Weights of a small GPT-style language model, trained from scratch on English Wikipedia: 4 heads of 32 (1 for keys and values).
Each number is 128 + 32 x the weight over its row's rms, rounded and kept within 0 to 255. Layers, rows and columns count from 0. Numbers have three digits each. The size before them is the row's rms in percent of the matrix's.

# layer 2 MLP down (transposed), 512x128, rms 0.0684, rows 351-422, columns 0-63
123:136132172120169124111144170102145137136145165096037116193061139093100119148111114124096078133112144132186128111094160078107107089167171085172100186163103129165179162145154089121136142086142103
104:085084173101105185113149166143123134134155173107110101101151118157134148117078146082129198102163136109173153083155097142143105108120094159150074069137137201114162126137136119106117128078146129
102:172157109132202116084163114116146135103113098175140060114140137125145157068127125159145140109117074122079124139114121155134101117137148136129080110139071137170125099103174151096074102082185090
110:110121096065144126203158192139096101136110156121090126052131069069122156079115161173164150152124132120093143163116071097121144125154183226160121161092145165141150119122083151115104096090102130
115:109197194091111112080068099129086159098106086066097128156095097129175132095171101149157137174156114151148108217102150122103136150155119058195114161146112146142058123081100156098128068171142110
103:111119094176167134131141102161114165132145111115151142111063112149166127118118132113138068174101159112095128140156114113138107134093093097128109167138122196174098184123116101166160105117161083
104:168207088176112140047101113143110110158155143164103172157123123100136165133171101112129184121089078119101052123130130137111149105148144087081194142117115115120155116157105119113169170131077145
105:143125161078108158148170081118121081149118120141113059111178045128127140202076152143153129110153138155130145149128120105126149126110131090156121045160122165181102155113116115137083123110136173
102:172098158130130171096176075103110103133103185168094118189159119137097110139124138045081067144158122145148143078133096203107093072144108094110144184131129110168154150122167171139094135154095153
100:108132109125154111120174151101158155163117133200112101088111147120118179141131205133106101057121079152146153152147153150095108130122075175105132089102123072071116113057123116158123091067103097
105:115146152125115049123106081169129127177171101145157140135050117089101126096146139079153081156100100143147145105119121117136114121163142149163185141153096145176089192103106120146098200163147101
104:168133148135177143177136149170113177133149146140130101130075056178050174170090139135093123122140111125121136093152137098088143062141102091172128121111092091154177133128087117118160146134157159
123:081127133127120135076111129151126150166159092134167166108153139074135099147102152084119078119154133108121075131155146058104050105152131227160099158127081133074122051112102118121166143136099121
106:108105081157135133100122107150084131149222106151145156141159138106184105130020175159098098077160196096090098128167138084163086110079083090146116137154163140121121133114195145180152140128075121
104:140114071123126099169092127143129178149150090168103067139103146191154169084118137160140154165130116118143151178103084079193098118064178108102157122230147169132122093145163155150075113150088154
113:182144124160136137126193129113126120073140081138088068093106082141112100146116134139197165124075107139155125150129184119164142129116100118068100092179173093120130146175167146101120109193138141
106:078150149111162085105109145131140138160109123129037127147087152114218075144153109148166146149133123139164150108110135179179091178082151105079082142147053103115119186108091153123126083156160158
100:107156160100106148175128121093126150136188105159146152087086123176126146107166159148183105114134165111129100082116095096158155161142073116163101163133114149158164140139094117088188092129172118
119:161127086091153082127124174115134160185059139155118171130075132113141152146070155109106062141118101100131082072133120060127078128159103079187052173171095144130155097146114061140168083168126118
105:108102090125144133138120092165100132090119157200082163150206128126133110200095172066093122159162069156117115155150126146149112114118131109136114079104117128135132147134197090139128031114150147
103:133163145062131135104134129093136150131145157156127104089138087138094158126108154121194139159148169190103127124061119178106146133134186109131110114158088111148142157104120161217158119136064093
118:140118153145124131135113118177167158096112121137116119116166147135129164153163107072140129076166096154058168139115145145062154073134167155131121160112110120071143130120098156122103099110113156
045:146180142075108184105125122097179155147120141184081149145095144105103086110135176098075143145176198175121163089133157082153086176085141122114196127107128170096078142098117099123148115082164187
114:159117143127113084099162062127136108122157140113183120139194077140146125168141139082114074108087133138088167110120087108156124167169157111118139141188141203187133137147124129093094084130139137
105:101094062155148104151145157145115079117170102142132156119099133144072099197095098149098116156178118145154148098128121142101128078126079093154136111126157099119127133109150162148185152152131175
029:121159114139137117138132159123141124158162150149132059148126170115145092060119058150130100154109126108186108141136108154123127197187106096216139167079142131087117096170092104159108071158047132
104:133104122137121108156141171065121121155141130180101125070100141192065084163055119137080148146071134159130134139149164140136100101117083124085134175094136149165214072171155131145094129123176169
044:118084160118115158124112104128169105110136148131106165127138136133068063106153171173133090129139129101192109110114148165152131124138108147202107167094122181160113133147100071134138116146108128
110:095162144156132155104097144121135085125134140106162086107074168124195148176139172138163143160175127073091123160108180117124144130079143102023111104086159136131127106152103145083096174188093136
032:122165088129178162100132180115065078160067046139126134125140142122166095119092105168128137098151132147166145189132161111119162089108146059096117158139085139186161170140109153117127153108180102
090:046076117080146137081145158109065141167163067110087086141140138123147074144092181145140074148128131136122122199157164180087172091080118134164097110163126115141127074141109167168149172088080149
111:104160107122105073075087115091056203170159139148112132145104130131163091156113144077151115165073104161082142130112104146107085159109149098086097179133123129162146083107149107176167150125140121
100:082142158091138072090143084092147061119141163094149136068104139123122087097145111129127102125178127120141159094095122170148195120108103171140188063093181123152126134106122176139119119109093121
125:157148100103204161153112049081097117154181141100130092116103118162089108095118114145086076085182109123146099125102114176102118122198083142078185103162108085157128135180083170150174168110164083
107:141149127122119160177105162085133151141060122163153183087162092132129136127167188177119112201148145131075116105078174107133167118118102141119129149127104139117081163113119117120070098194165157
109:177171141087133143118094159097133095139170148181100122114107126090155129100127140169143115181129115120122089138125128122105159103149087099065178133092143095073063178180140102088143130182120153
112:145123117074126119160136147102125136157166140142142097097098184092056107152104142076107144113131139063095160136173130085073090044119089112133172085168099117138163118165156101122098125152150067
107:105189168168116091122105095099161098126162119152070127169130130167146132169099070150144170144111105136101111141086147170110154117130169149129109107124097111083170063145154153087106150222107119
047:095161123147168134151161117141131069146132131133109079160101171123055105148082156181122119101092125103110099166074129154204163104123101065165135125097140157091155170121156149129100098100165060
109:156130124089166150070127111153147165119134126151074119147192156122128153134136082125167102179066138161094158122185140159118123111131139143112123061170075095105156128136127177056106074161106141
112:092050109117127106121176104148102155061175199116215101117129184160186104136133152087159186099164204142126118112110118094106140127060127125151111139129089144159130156092126116169161152109141108
106:158150173166141165120127096169077056101183113125092103108144141153150146153066105170195081059115166161158073135079158077105161088157103142107124106127123127134194105178132111205121118102093091
102:112105167118139132128158179140162132160134162097148093142126163121130123110165104146218149093025105122084125078111123110121131189111088078099131112144116181164106127111109111052160112182145133
096:066119082102140116103161134168110159142133147117094133104169122125056136112135136112061112094110111124126111070089162147129188103143101152168126122123155073070215094174100155126093113111159136
113:138104093069092164100116160107098160179099110144137085077095090066105138155073127184167095116183181060138159188164123137081136110096150149140140166115114099129140125096126149124122127191164113
037:080107150133130094139150085137093123118121134152044115070136136144150121168114168185147089107170201148106188164142105147103149114148069128162118114115110124120183150120135176189102143205102092
113:131180148139140130124119147138138139095155131097083111060122083136170077101137099112085158134102123123153122218144163116129101082133113048103146058141072109072130166128170132151139120203097154
040:073104126154162120068134091113105159128181127144087149178157106113080077152119124115146174128116126197150149079156172132074137071176180085083132104131088108091142182131161150178162194178083167
101:156206112133111166148134087173153118134105096075049136133168187128106095100152163105202103128187117131176120148154119096139152158095103104106130095128133066187102129114139125103187121115173112
113:106105167085160099176127150108033151179124127114153118107124077147151103115150092111159111102124107123092146196133155117107129144027160106071198132152116115190120124076108113142128125112102152
116:161117143168095118109054123127128159139088169146111120079143096182131191081189158155156156140136138078108122164111149108047153136068120120097104154169124134133121150131195111065128181129131118
105:143172181130115147169082070155104138130134128073178186095114149135146114149154120123125105137171147096119097123119128095142055076132132072126111129140124131180154104154135130127117210164139150
099:129110130082136114146083099148136123108130131162150142116160037116138163138138131104114185101164075071092187131130172077129122106104186120100099079094119137155151095127129132146122143148087119
107:131188076125099142140116173154132092113151089119168139096128151135128208109193114136161137112091128127144132174138166200134089116102106123106101108162116117090109141056148110117142166200153213
100:090110116119119148062085182127140107086145194140087132133201181157058118132089108107072142167191100129143147195153138169103115078104119149130140035091110103114102114137109212125114143139083095
108:164076105197090157110131012151133113171127154043118103161128101099168163131126172103085135151170137101101137164151111125136116112100149180123170198179128087150192143088129101142138105117158063
104:101108111039131104090131147088145044170122108164080136111189091114085130094121196125077142160159133205144172093200131152092139104141123147150095124078126118108154069144140084121108165182088134
116:166154113106069104130151081077094155165152148170097140163146139103129174123130150092126055091134127070173117092175144168119145140122136131110182119164116115082153139085157140123122198059176109
099:097195118092156103113182138148132100171140120131160129133097116107210130143164128129118159133135124168111124107133131174136113136103099135062105200150085159167116131088180124100122149150103112
106:089146116153104164121140135146109178108119156235137127062125147098166092155088064163171176134134177141143140111176130099112143105134132132122153149107122116117123170177134174161099068150092084
105:076152087177103154101195092140117119095131201167157159148092173117182175074121153086126137080159199105143169089143131056131167108098075137094145116134192170103186151157107095115158106118114125
107:120141103137122158074085111107110129153125100168157125077098100153103181125078128126098163112073155086149111155156143179141111110119137114159202141149152132054148119076137125119123168136067102
103:096142178140145115159114088182111141082057149051161172124162106099171112124157146130134126158060116099171153100099124111139113130081166176116108192171143091164069153109100111073109117138108087
099:167100060140158094087188097157156081098142147142090111140119183128124175157135173115139211080165176179149179121158100148120165116147104118080123050112163168084154137092171108129083134139119089
103:179132090149160135137131096135117120123100162130179089162137140093104105131106161178083120125096128190145127123142182108097151113087080127131141087148193109132094157119079205109139166099104120
050:164179157120141091080194118092157079103139129149135158121111130107089135163130074110127068065146163128193144078169107167144106161124140119106147121145120161145127134209137157177155152180090155
114:171113165121212145107132076130101140146111134115103100096156109128106081083163158181115170190110110179147131137126126131142138104105147155053121156174129086152102083121085131107106094127125173
104:129158172123120158096151176109148153102174116139122121071148188160094121152153184157155189144140154152130163148132107158068136142147178134077151128126093060115088104106171166115095078113130109
107:098142109149065133125157069128150112135086191109167148135101135133092126173101091127158165088156154125155154138194094161134147084129110089139143104117114141127134144060046064160117066117168141
102:112067141180134109137180077137097131127097172147062132182155104091098031126116105138124140124151135174136092080159138133142065065112132115139099164164158152123127077072106131140126110151157154
098:150069099122147112127133162164104124141160123094179114142181071129105109145091139083091095093134154153118114119162149161157133046201107120137171179170121154083091069158142175122077108147111126
099:121164148080119114092095170146145086105154143143157170044082150134200080104140155177130126089170092100110102120162124122156117125115187078149111115126167093117157093162100136130161118130113130
# layer 2 MLP gate, 512x128, rms 0.0706, rows 352-422, columns 0-63
103:110067167102120141092172111110169129114150161101152112156182127110105034216105141092147049100145151064136095075082139115086107107122123127105135137116072163133126143149179157116102148152141187
107:076115136150132102118121193077157120110147152126174121111150118106135149134092136088154098089175148155146104133143167107097135176169126058051145144108171138136016145131153094124190144188084164
106:051106159111116194154124106072128100091120125148071169154141153077116119154108107177117114075137143070121130129116151127119108107103102125150092071119130139187138098078149147110151134163085123
115:098140163175148080116112140140089099063160131184141111111223144095102143165110114140115100165128146124136098160168106161129112123119158100104125098174139124064148156112175123133133130090142143
108:092138129106160138145111134085080126138101122168073106104113134095132126100151219088069132088155173155112191159157075157158153120054150149154175134157147155164108127128182176123144197164163160
102:061114113136198141108116142105124164108137140103090128149161162136145189143126137104133148069158126120080093108157137096141113039169091137070109102123119107107032121087136108113149166096100177
108:086095195109118138065151117056129133093112143095136145103131124090130139164068170097088089082174131137164108105144134185110110075142136114108124132149169167137143145138145140149120156164127147
100:171151137078135184086131113098151117129201072055116120115172134166114113113134114138157123105124177130117087141146102148079075159120178154108061126108127175096130152103139184111096095132123103
105:051117159121102077130117157088119137159189157140151136081196096102165118079120162124107128104157117161203096088153141152100184056100135056125125111205104130130136100101110180170168072109113168
104:123076151140117155109177107155165165164118100095145141108152091068137165085113140113115105164128115105150169132097120125154110102155147107154158129108142186088131163063166103117124112132103117
111:095120148149170162146079067095129163163148125053109153112133148137140096116130195082123118188149216170140172150120120134099144114158135149112057094179104180146098161072115124171134122185142152
116:110134163164195081034124120122098162069166217140142092119166092103099152123127130138153110170159118143110130164148123154099125116121121106086165099139191129131107100206118080130143132107123091
110:106104151094175069128181154140145143114095132104083102129171127109073124194154129132127106135125107217100101146118095101111091094128093185174072100165108108099138140103170152124116136141097099
105:138122165138145111085123100129109166106163144062088137128134105061129066142120124132154106108132180151133151122135190106101101088150150134111143111115171124141108150120068146100135082115118128
111:102083149089147114101121187092097110148062108194097125094139117073137162107118117103104103105155090132199117157157147124176094118126119125159156100096084102071121142143155194149117100137138134
107:145126191132187135126167094107128155130088133140076072128136063140157111154131137127191127111140159186075109142163118206096161144119161142175137110111135143175098077152146143134174176225128124
103:125075177095128145133103127149153129138143142140114137133212114109073156067100147161126116097172085105157078074115110120156107136152095185133091119154181115135134131149129096135209124170115150
115:120098114109130159079141094141165167168084116139133143140182114081118079126151126124149063130171179125142118151134106175121071082143119148146106138160126158161048153106124154151104077083137142
106:132046152143143041100167134115130125105069176141162108169154124133143109095132163154140095106126142106111160179131134142084109120142131186138079096163114104145085130099180093131077076146083130
102:111137125068141109108167150092138170158129145145108116124161073118138101113103118121108149135182151151191161120132107139159143066138082157062141156152086089119161091124123160160094126118127117
111:105127162149171060096139110107147176134153128139138124089134104102091108138129120111127075124136132207066180104179147080135116094124172066136124124112166156128035138101113116149163098109105181
054:113074179105189093072155140125114132100133158136111082073160096096107108122103168118147119120167160176179100152197126188153136094165123114126080056110098147134112078143125131149142109130083155
110:041078152163135174103170095104129115130121119104125125107126118120080091166150161119102101124144156164178137131217116132132182113136097077108141115157171161126106090122098124121116188124116180
105:124069140124130145145070095141127186078158137190088138155108136136115152131080150095138071153155118144143098160079116124113144128138058120124095056181113120131098191137093118142123087176082181
046:095086123143196114093144127135112143099125146105096084047167141076125066125066108146145109163157159161142152113194159159120137122138136129153096068110140148127122143150111168149132117128069123
108:148128150156181222051132122157138150139098100080115103109114138076118150124136202131130121148177168150147134139099133138108160152134146082135189122092177127148150158105110096130095131048139081
052:065119167144199127098112158080085168093180162104092078116176114087127093131099138107113088158140151147127116153138107155146143082171161110113090129157080125143116134157117144119161088126046144
114:136119130145166139123151085104119168162107161164154132106161091143066086076108139061119130120107114118109156137154086124113077067154110150135164144200080136122081091149145110173105091102139153
038:100095150123202086060129096092090137101153170111081096032142072066116083098100147103165126132141139127147094144193147169157107090142127154123140055130112082107094111132122160134130125139072115
095:142109179104148043077143172120134170120065209143131120127138148083152124178131102122123114100142145153138128145145092096140075142154135116106143095111114139106060131082092138132105131118060133
115:087110198131189138121157145119158137131170167119135117142118124153116157127093184155136135171171231128155122164141077124111153098127139125100133134056122133141095108155094156119188141110124111
103:081102117150104154126122142104138172131101128180115141106161101153142110073139116130105163105163165148167087110162132144139054120122133152108098113147092154151122135137082092187108085155101140
121:084129157121157072040135175109154120127136131178140096119174096132092113099139114105142108149171154148172152125153131075152151094091140095138080006158151156081096114112185115204083125107103156
108:114052148130138070103083173101126079115106111097099122144129140062146154161108163149142127117097103124162156164176055172156092161111135183128104074159115130188080121113155114141100167148079154
110:118112202123133108102121148052101110119117122078146152131176046130129124127121162139137147087165141133173149142173108147109131082157163116095182089124086070117134127130131125167145111178151098
106:111128156129204047067171135148108164122089154121159094112167085128106105142142144146143155171192145147145147168183115183147156142158157162106120077094109140116084179132081076152120085101046159
110:168114143080125121143175090161109158133118123157115160104122141104077143193037131113092052137134131098129122139192093186105098098146167151138138140161121161099124090118148174127110160107102100
049:072062165107116114089163161121091138104164176158104056090165115092138094087103152105124114098165165148169117127195124122148134097157154101121083074140167145086117137135113138142118105129103116
112:110131118119133100129174144116048128097130184124058088147181139100141073193114139154085140120155125121123130154143101113083065093151147147152131143119111098150132078120127174138163161119130142
114:091135180090140128103140138131152136175125091097076131157128144110170124110125138120138116104122160110187087220106148170136107092129132102059179126120163129125038147117125127116167141170150122
108:106112124129135167090111152130128120128152154086102107109127083119175134133153156053068079164144169113174159114101107093127098145127046138107181083093205159142128140107144148124154136126105182
102:074097177128130033133133187126127160133119175155144113122168111133161073134132183137080117146127162143130095125138103170157149135117108145104077070116091083072144164118167115167122113142061151
101:101063161089133131115162114110122169150100108094079090122144136088117148076133112107111086098132146129155117103173103086144121109132115122136069137136162190084122133113090143187130163145120145
110:144085189095170072103115147082149127129029133063111143122122107114151111134150140144080091105130151114208147162226090160119155153104179158092153098116169163164147164103164121148121113158111104
043:056115155154180097076098158132126149088142144133099115068136102070126115121100209099131108143178169151138108110173127155130146090151131158116096099132135180156120093159147135178117127150067133
115:112131155122140103159156088139155121147163118121083129110146068073122160149100174068112104105163132139099168093112148142148070118141132064109113111138147102146053115125125128156174143080146130
045:084043192139133106078125160090107120108153160123119083079159105101109062092067157120165158172166178160153116083159136123151118101143133107100104088108129133099112138131111167152118129143070135
102:059096159113158131131120180136095144143078124118092129053117124097107114133090178154142066173140142133210120112226108164144127110133095163133160132146135088168127153105163146132092148112126212
112:136153166121140131114184121086117133106104178171117065123153096166121138066096128110110120107171110130141157132169154129142085071124099125150148073091092145113119082179167123108107163123090122
116:053115179076101135092181129142095170150124116060105125128147133064121123125123097110124122132127137102141145160124104152115132096063093159089086097098188133132156107136119138135152160120098086
104:167115207119148055143193154126086130106097180131116108108147065167089085140111162130101158175156132155170137162176095127126163088094113185082139124135141115123089136129165125097164172129146127
102:101102140107147125133192146100129162123184146123115118067159096072142100095134155137123123092188117161124139092143117114135128090158066094079133158105129115137070101170098118152140162137156153
108:070140134114142164098139138138076074118109146209072127090137107114101118124144120081101147169175211166156189102169126119142131146170123067128113132129123111166102139125106092134125126139140154
101:083051154137196125099135184135141200154091106130088125104148084179090125087074208146152135164141231152150116120100098100096121127111190147138122159147149105150120159132158121186139087129111134
107:135115187116127113087194178043175150131109161162097108116134091146108162091131157121126102162180162092150147122122116089142114146113103112150124125116080099127172130172124122213075122126104184
104:118082149090120087119153183163123122134120140123131143152208130126150124163112140132106142117126121092135086147130122124110064131127159163087158120136080106137095047138097107132159140138158123
115:068082141171133151106107160072128205100110115132095084144145130127149115053115169099137075121134103139160107200118150164139131120169117139141110082140183136130138140107129137106108128152103148
102:073127115108137155070165107167089137140146143152108115094144077153113139140133154126114165190175117187146180074149124185079100118154137124144088166175085126206040119095131160169105158164151117
107:124116157084208138133100088101149139134149125159084106074157098080086130156179194092100132103142123149103158163146153060105105081114111066115148155113136118139138114185137166112209166102168169
100:137075185131113162078142137138175113109123164066120055122191111039120123102135120149140119115196186110146126133135138160074092080141130128104147169132160100081099171101159126140120136092131089
108:147097208123159113105097203148131091084109140093132145127105161077138147183102110131184091188129148087182063145194146171099127102186183159148070118137114113115089147109140126168065106195101115
105:053073167065114162119113138149125143132212156129142126143100163151131135118092141111170127137147128126094076146132133188161085078130118136143079156161094137125168105132114189119098130129108133
099:161095163141158109054134134128105147164134146089110105153153124104129115088192151133155108182133137103139074118173168192128135163086176082055077105144116148183108162116169043125104102123119090
102:098100144126160127125145159164136171160159157092059100126108145123109122125122094146157086151152112129094147107103086116145105092139144103168098095166184209094026123090111099167189106159098118
051:083077163174166112085148158123116156106147171150101068088172078100124092141100179106134111136139176186158105066159081122155152063135137112082086106136112132111086107130127128167135116166061163
115:108072128095139131125203115129180175158068166167070113145159112131110101100155110101084127159198099142132126107118088140145125125180125117105149119153109088067126133112161167149139128131114116
107:093107195131150088117186135142092099080162162117110096132145118081112121129087136088079066126163099104168098102153121154099159145110176131101104116115100220104081111168124078115191131116072106
109:134081144069113183081121085109149137139127142104058128143108101101140173142127130134178117115174155138125099143169135088140102139112117154161098056133156207051120121132141140182096096152121105
099:112133168095116118131121169114108123113143118142117134129108101120130121125168103160079139123195171144148099098130127127115197114109121167188094119102127113172192209167187160185132174109114076
097:147112160089173163156129085055144145136114158101101074139185097116131141146080169106090098126122152079079140175132120095096127107163127095076139112105158166133089126165105124182169133163123135
096:106048120114130152102108142091107142158119146073136119101107099117131128107131128120093146092145099161152112101186106164084141068153091111174090141121085125186103137121140142127100171183111172
# layer 2 MLP up, 512x128, rms 0.0742, rows 352-422, columns 0-63
094:109119131099127116062091112128102147104096136136136136124125128121107124092136116144162118120161108155119125139157104109115133152187165122095126123176144178087120103151094054202070075140079145
100:185109134158143077088119128182134159112043161140127148116061187183138156169127144113127126109073163113187154197181115141156118163142109157079113102146089088101080139142112141124096124118096080
107:172098099097113104159168161101103163084076140109138151068123102139110158108120137126061139136096102125114116147133167192147146125087113160163040099141142091124184115128225108158066150118087094
117:157126199190118102118127136167165139144137143143160149146080135121181123104105114151185101159119110103184114050082078123088126190151195144068136197156079118144122146113125113162096110137114189
100:120126150127157079110169126073164103077111119167105086129109172119177116175128157099076115095141150134104096116169088160100138169132082066063154113159136114131080118073156159121115105144124156
096:050140081141169133115136109115139166137145157126102148149145143146141158133132077090140123102139116086078111102115149096113097034154094109103129125122088140098000120084139115124136140150095187
137:108156184092084132126105124073081163162097111113144160156082162138185162172123145100080094095126095101163110083090140188130091099142093188082132180156121168156190149199151095115086139157148154
090:084136122158151118101132166152098133112094146149117136124080123084159178158155130131125136126132090147121166138144132099161174081166096099176189150153086098153086090138121064128157154100179133
103:167114140139164139098115151142116159113102098113098120148110130176050116198158103105176109181111154130091102186131114073144076200161162168154128098110163104153085157178127077112155136145143118
098:146084146153104119113171106085152176126107130095139147147135128090138149078151167096133111121136163119175197147120123117176122124106171098146227178105134151088108139081166118096107141137119104
098:095134137115119085106142193164173094078118120134121090159167152150121167154135158122114085114119119131134068116120141174156127125137195119096145082087051124099142168117162041152116118113086129
134:148139143127086093108148150146118060112162141174144070104168145152161177062116189122136109110156123144145143165148115117123170136151109122114158108143137105060146071194154114096121139144100125
108:125140150140136175123083111085114162163151126099158101121108109121160104088114134092148123125141128048166161123129152146139150175131149059068206141123174182178080116128094106130181104105124165
114:192148106154156156096105095099107142108163125116105182165098085087143113178145115166137143093085093108120143135089192104149140160119103162155149125100184103164120108120032127109133067110139076
111:144144114128118151132086105161113123144090152114143155162103150113103088105138111160157110193127194119147142109095098136106091138118151200136143142160159146179183176106167115070033138130120184
099:175159142104180139148125094149132166121137118147098084118103062136134111109134137164151124044166163175070121103165140167124159129117161172111173117076122149157087083178108112124120187208138091
098:164136152090147148125087149132171125180099135096106119139202108151102157079126146107100077146163101105177046096103088125135111151128122150132090142131127147170124111097136081146194140138140129
113:168121124125109103128138110189086124126068177117119133142172154150112085178145115085116153119117176035141123166151123145170082066171118200169116104078105130115063144169130115163108160091130087
102:130125149078091157160140191139132149112132137125147117088108139160106168164110079135139117037159172077159127115109112162082122119089120093129088127077190144130117108134160184072143213135110136
117:145095151189096146108099121104093105114110166067174103097147136089106088184168154100107104131088115112112112131170143112131084169161166108177145104106156174168080181070137094147174162157109144
143:121100121125106151129129166131087097114101124105105117125122094141143174122094132155136165143143121056199085143100103160114139162120083199107136100126108082128213137123161152091115174198124070
038:131095130142177131100143120111090147111102160109134088116129177119092108088124106098179130132133128129134133097181137203161186169173136139146106113147141160106102127121073085090159146115109167
110:046111114147124175130120109151169104129106104131159171153117149110108099158168143152138081161142132093179143150148135130169147092160071084156124157184142169137088093125068081083089184103141171
099:118158149121122116131154159113130164141123165113151125141186111120162148034149146133087126098184120128085113096146113051087114116112158193122091173139157071138098054130174181151160087118097068
034:187124156073096145102102145100158076131141088124155129165092074148136111157164120116091095157113146090113186063072144099191119102102120158094180105142096149117086094104117079138077127113176199
096:130096153139137092156111124100148106098189137151159110110148124105157137107146157106145107143093093125089099143130152145149116069076073131068118139138105135135110145167080112099191142181173126
043:200131121083073109139161167166147118135124113120178144165129152174156131100152109102098186114104117104120154120094137138106053168093168118149110171131112111185135110104148138123105160161145075
116:122140147145097133099083167168148141143092087095118126149123145118161170156128130162175128141129132119147074135062141136137146197098132052112113128105159175140178164084165099093125131122120127
026:133161100128140095084126136123135173149187192097159133137102113115116131095120119089164102113091101122142137128121215106089112149123220133158147176195125126192150117085140098153148090110121142
080:124142116181105190119104119110152155144180062111110112106104115172076139088129168144162140201113131105089125150137142163093188114089116117124139125148124132142170104182150120134207108131185144
130:085130171122139097109143152150167136157145156141135117147103155156083148127145163155153175188130220181148133138161112103089161106097138096107145138072120120147089092147089165108161166080147122
093:161160163098167113141119113124091117111138090073146115143081156091150176124093114151154100191094043100122169157114139119145161142135161107170126116107151132142100097139121128049180189126164090
134:129128138164151056066141179121137066118093131174152096162169082133096123096136077138157137188139141095148148127155091094132111109108121150070097058096116132061132116127175094196061124122120120
104:120067126124149132090093125142124047155108101069125147175105142088135167099097166154112090134128080130132144134150033148127109147127127148145127103174104125160175138143200111098095155114109110
125:130150091105124154120148105170139153120161145170116075106092208112163127112146156159125106161134152161084083098114146104160179117112090185143078139075225192118092113131106153087104123089093170
110:183099168126140047132162136106120135088082138118139129145156131139104145100104121130062122146122137107096133137161111175095170126113161180107088130112165134085137123170155120154089133121068118
104:105184120116133163110105182109159151153117109088114080127169112137165121007177135122150192148133128136148128073075160108172147119132083127126121125093099083131110117149105106122135091162173141
037:192178170174145100151142156135108113106159144099147109082144114158120130132168107166082187116128154153120174149172164194104152141171125202117131120065108097148118103156147134091090178109150102
115:107116143129141129104091132129212142158154100118176154092093106150110170079111112083165081147144140121161122120100158143143174140145116073102096089138119160113128188125134081099126115156106128
106:078136152062081133135131103102130175166141076128108134163126219148151109098169080084184078127140191087160089180102165130134124096143148143159165097117120135102091137161077117133158165155128142
099:148154164117150069173095109106136114130075106132117122146157160110075109120120088166214152107122120134077097177152137162116146102152202143124074138159051111102098118170098089133108133139137091
104:086202081124147079134138183148151078130150129073141144141120093117176122096128154167074096169111131147113046086126131104155095123136121142156072064130095147100149128083153134103111081122100114
088:102121113176150135154124171168129118138104175170169126113141146168167151131128182133153180144131151136115142144094135156060131109181140169115106117152129099135168160102157085079081113078115101
111:106105078121133160135103133151152157101117141127141198140124100140119134143138137125079119136135074124109122068127151085165131108132087091119085094181058069077120075165119118138140136083096147
035:136139105100146133148141107124145126134088122106136119191137152120102108114154060150141173145092097118183150113153144101145129125104121126127142132134100092075127152153088118086124115100115127
130:166116131113158158120159127154111146136116097106087172144075184079113143127158147177149122063106116103108090202127097060168113152131076149072153137095136173122138120099116128170124102077135042
036:127220100146165089155156141198064101171120146139086112125176176097114145128112111122051122132121138112119155162149166088094147144119084171126100190090153099127133096140103099129187114172128152
116:086132132108131140157098167136090164164100095154100149047079153095101120111102149170143091152087099106202163111189084134127124134109087160159173144143130092152138165100174137126089139127179183
112:126158137141119109119133114173143170134101075142124162099109187167141150110151140117120155131122109048132091089138113152123167163082154091175125071135198094127135053139170132119169157071155074
114:115116172153133133199158138118100105089113133134144147124096155093130107213101166121125185108110204132151126126141166103173129145126170137145122066148195146137120147135133185105130140090115145
105:167115176134114102114141122117130136060134177120157088135195051105139119135175136135093132125186081143089153135167100126086173094079119138107160119137150176121065068133114110112122143132128184
102:130143141121117117111082113140123122095174152138135110178167164132077108137138063157144107143098135101117098114138150177126115136063173135136066144164162180106175162078122133160127044138100108
103:172158110124128104071176075140135170191184123079151138155148127126140176161133091097119085106159131168145115130129136137167139125073080136192101120127108172137109140139098152114127129072121134
092:165207134130054159125147078061126097138161132155123123097119147108193119154178079055097116106163054121093146164150176186169127108124099169113162105093100130094127092157100136081091149145137150
108:103104064135150093124131081166063088142132107103165136055146098112122112186108168154130129163115111163121139122146109103067167108112177109150135106098124192169129164071118103096155121148180133
104:099185127145156166100153082087097116108171122121122115073103076104106124111175143108175120146121172200126186104161129141156174108145142123154078089112157158122126184103136143145137113123100122
119:142144146167195077150146118105123128130091165126123123123112117112108086117109132120163121150125118113150140200135122116104123169124127131160101114122170181118119195137126077101138140196165105
094:132133102142101240104111111152150159131105121133130175150136085172114156082154180110113233196128128123119161093125093141131124152121159097164159120164181119147075142139127149073090156152160145
098:162093108117084141114185132119168176175050113118162080143089136155172113099077062082172135146103127073095103117118106138087131139171109145171106114155131140135081161107148069128072103169154124
093:105191104095148105162115133127046179099152117173147151101092098185131162121093152142130113160077081151125168089122111085189175119129103111139098113134103171140123148120106102114110117130084117
103:129120161126072101090108220131151066094152106122107091159185110115173123126135142103071104080130157149092078089107120092106112100100090180136121117122111127113153103135179131139141119104099179
100:131114130122113183143115152162117129138201134194120127126084143140119094127091134143183159126075120145055073150135126168134097130150139190163156131144098146139135095110119168118135128096131146
086:087166088121100148153121125151216126092126119129141120114119158157108117154043132119099124081119135177112133105091124079087128075187066138164166156109139133061171070152069168130158145137162153
098:181128167126072116128123057110114137152109068128183144118126131151151129116135153065120130103116172148157090116135136152104120135121150144077178193089096065104158122165145180138129134126147177
042:134085097114160088137126157164127050082107112110168145161127193138164111123145049184094124107139104112138129169116114162133129198144063145141136094157084109137075123115080114121084156154134130
118:164143131115103112097155149080082099055111124110135138126135136077146080138103087196184115077074125140150153119152143146146118150050106082153166106161137131150118118158113105171151089119116078
094:153154101093141172118038132074164166131106116125133122102131077133130132106171170162174174113130195141110149152150153097185097096126105087184180128136144065165172144117160162146073109107174146
108:143097115082085188120100100146157109121154138107068123148105122141145179151123122131159148079161151105083085130151138058109103088097086138165097105143149195063151115124139180156126090162138093
088:136117128189154113129174111141139164169133143127127124158125141172127126149103175085177114115052144126110154159094120138143093106134116113090130140162093131077068074063080142049124128125117176
088:103113104175107105113143178156056112115156141173172142070072145154125158074156081146148153137145121148160123091125140140117136117118125172161101130132106130104152139105176109090079160126123137
089:113197141126165107132155137174137107100155098108114113113154152122095108148149092088145109159135148123107129149100157110160133176079175121119140117137165169110156090159105121139169110098142068